Weights of a small transformer language model.
Size: 10 layers, width 192, 6 heads of 32, MLP 960 tanh GELU, vocabulary 3618, 6M parameters.
Each number is 500 + 50 x the weight over its row's rms, rounded and kept within 0 to 999. Layers, rows and columns count from 0. Numbers have three digits each. The size before them is the row's rms in percent of the matrix's.

# layer 6 MLP up, 960x192, rms 0.128, rows 237-258, columns 0-63
129:527515545552560480531558537556522496532485545481440515566523538515476471570577519528469551446475546469478463533533520427590360646510494361447546516572451531532423481429460522585530480445516506
098:463542501563499522509521569494413481415499538490632549450551518468510509420473490464567493524490447509616473463503445508635511549548469481533573540480474497541503396453451541469431507452463565
077:463485580460469504513439492561437560514560597508492414543503569472569511520640451462417515481461505529552478559597636454486426411598523448541490418521445484573504435513470490461487569491573491
111:473532481596575357541485569493561513516471490513492517562558499406425480501483464397490447440515484524553540472522462553394502460491540514480469485526436559581572574511556521503495587474460498
097:503527575440516513469453562465536489501535444456530500575553589454532413596502510425493540581465566532466581519499563527455451497526577530428445600496468420490537587446485385499524584439478407
105:452444525508460494509534470472649489555488514535522507557507458503506601539455536492436429451505404524500389480460439448514441517553466554451472446491463611574581417426497517426528505503534520
088:519516433528483510402491562482482590477511503465421446585541473573560443509505472530523497506439453510522494386528541525587479437497511575538528430515511540556446520505517553504608471521577587
097:526592452515426455501520576515356551380447557507524466454474453505472427438422483561486454460483386582502550491602401532524495533556442526458518457575455518545557572488416416453475444456460571
089:485418411493551488511415481481552526517552534507512464517540442504448499541518537440505527468506442559483472502468551590549356505648480446452431557470479396564578448491524453492504492576587495
080:448534498471409497495538532497481573494499497468495448428512515590535592577464467513466497612480462523510400531568526485440490439565427527466563464522516579475533411507470550518500490472565512
115:496508529551568552489376568549598554478500474377509539520498556545507505555543491523409478455554502533504472543451429459543450484616567617559399550576474475531452497473513556493584489445519581
108:609473516448534471523522479495513491505560454420502509563582447500499429525521568528488546531566526525459559565523437436389443566522518468475575608540466544481491485496511513628374464496511547
090:501423509485541543500477509524506485533570544485514528604475574492459464525515458446435572494460477567490543510468430511501519499506530510454467472503542532425476513464465483512502523463465555
123:493492486482507526484570413516476467508431530530515508498584428437409548575529469425588492551482406393489473492343517444478483598490424539503544565482540557509554486515551477527500458495495572
109:451490550593544512548479523386533503496507499389444486562593476531524380579477433575422462540480442521581470508519529478529477471601550594500531495584472526555552444482539456405422614543503513
104:548601507514437484566419503487555474391515484517425515434487597463488519493548532541388548517458540534537518412449434510521545487458471556436610535522392463489542465452409480589469514584488529
087:578585446461445474442491464525482485524584526463502441512440512492495584363533463508474427456586534545471412494492568498439509519487466519504593554498460471551328472513492542487456490526567526
114:499537499529470533526575507441464574494522522489578502476489478373539467431469474565513532477543519543512540407500484470529466494433533409509586537597504537543442541437545415506452573490492558
090:607495392552459558482484453484512561552496506475526480521503526456434492529553497441486463506546422574501464528489569615438537605455451495472609520547482432493554560476463570454475486499483480
123:503528485507576469426539604611480465471445496487412473485503420423483569578517467517430494423525488510487516418527534537558429513520470553551438523450487483519457425361442499497547456554560495
108:481504547497506482441488448540506483481461594468564457640464390477456582441446531509533547444469525522526522444525560521556479507447547533483415435483454446482484436448521479498525530401580408
090:515626563477524442549497527587481551532519460535482514502460530477381484509442500578559538552477509523475530523609510523591383438510548470503497494398523518472410455509442445410507475511503575
# layer 6 MLP down (transposed), 960x192, rms 0.06, rows 237-257, columns 0-63
125:561459421489589607449529548444494476511510461478526525589521411467445494440595481524471463504438445477506537506480515524476537509483474556512561510572477490425487504479544461432367512446574565
100:576633439486566476512511517457409466484468568526482512477546536546581501460491431540641479463489512456499511617374488486599512594534474397442517462528510494551578559409546525538583448423498516
082:448523454538532489507547507397485518539548482453577571523538472523517435449501512493517464557507545561639591472505446526549590453478451659430513515447442470546491559466541460462479462486422510
130:455468434581448616490520412507481565593532501548536496530473447579586561616488578460540438486454571421493533446462478509443508452504538527423448537419440471446503539556418434468492508544496482
098:551503441467568504559469502475448517473538499553512364432490519525452489458522391479446533495433543510456473458444471529564450569546461508550553445472515541485566423507646519513432516461499480
103:541575511513513494589476468534589408410463518482469483588563528555425556506524430433474467482487631485475451502507557451491425485509486448535410563559559575557561524458494449466460462497502391
086:539424572548502530517514484542479539645523500531540522391493551498591452526593463467545449452487547450542510538425498502465523478594571414458481497486371546452527536456565479448554556475523517
094:528545507487579496422485531435506502523464537611392529532421500493442434453563544457579480462485474488387489504418499414465533514405530505529482490452489509534503423523427552527498477454441410
086:543573500503491516418628526530539563509427551466491494491485550490541493491501514535508480505524448518515379504574516447445535500447529588573533467592524460512500518566551556420510466381418545
075:501490652516541484429565463459531514480509518543544475557496419569533476496510563521508480427535507555629454495542484452389519450439527573472431485511493560585545457444473534499440501449454492
125:463548565521517451499528493429541473440454466553444527605410580529558532613454593435565503425548411503559529495494551402543488476495431493580509416418453574555537471402551491437425472498535479
106:549485507458546544472425566522525485469472447484490499520462531454474534472429483533538602471582445397505555548473508519477472439475591561443404540561444465564544477461531540492474485417534485
092:517487454577538535498561465549483460573507398515482455411536606567484497558605495523473512448537492466494521460585453454427551400523499573419453468461502503515465443562442513594530578495418530
119:481528470530634535476494488495515525525571461457555555501468539411516457539465486467451426467584421436481566455513436581459481450440501539467611476418493442451485514503531487535501511525494465
108:543476534493568428569468442507495456503488498512543406482524535459361496488499441462497486523478567534545499464421508585410492604475439509501430587443611505442543538444509368457515523514504562
106:540455507551522411472577458463507407552465476551360581467443505471494469455490512436568529503452578486494528433497484441419427476538544513585397473406548621540552512556505511472478593512507519
091:453468545530423490525429548466375474374604438550487500389515547450495401517557527537507573501528485530558479444486553474586501407518530450468549518467486440507595492508499448440530440463568526
105:538518413444575519559474415501526586430448526544503521398546528483579466447561500473486503486463561524467473533495499474492418501488520468587500388533446549423566554550509539457539472524501476
098:433515448514424398452508491451443529458579531466476504538528509521547573462546450636487531399413555445449509467488587490538506516549548464442456474507528572532535437505463362509497570475480569
109:557558551474458448529480514576427473412555571511469531457463479474450550523546489481510566510487511550451551569511516551498442517480453440532415518499530533544439525513486531427438499577566537
102:482471565536564390481515491466498521432521532510423480440542482498472474476457509472409452532547422497488543438445514523445415501511469455517490573536561538596498550469460471480561472443462383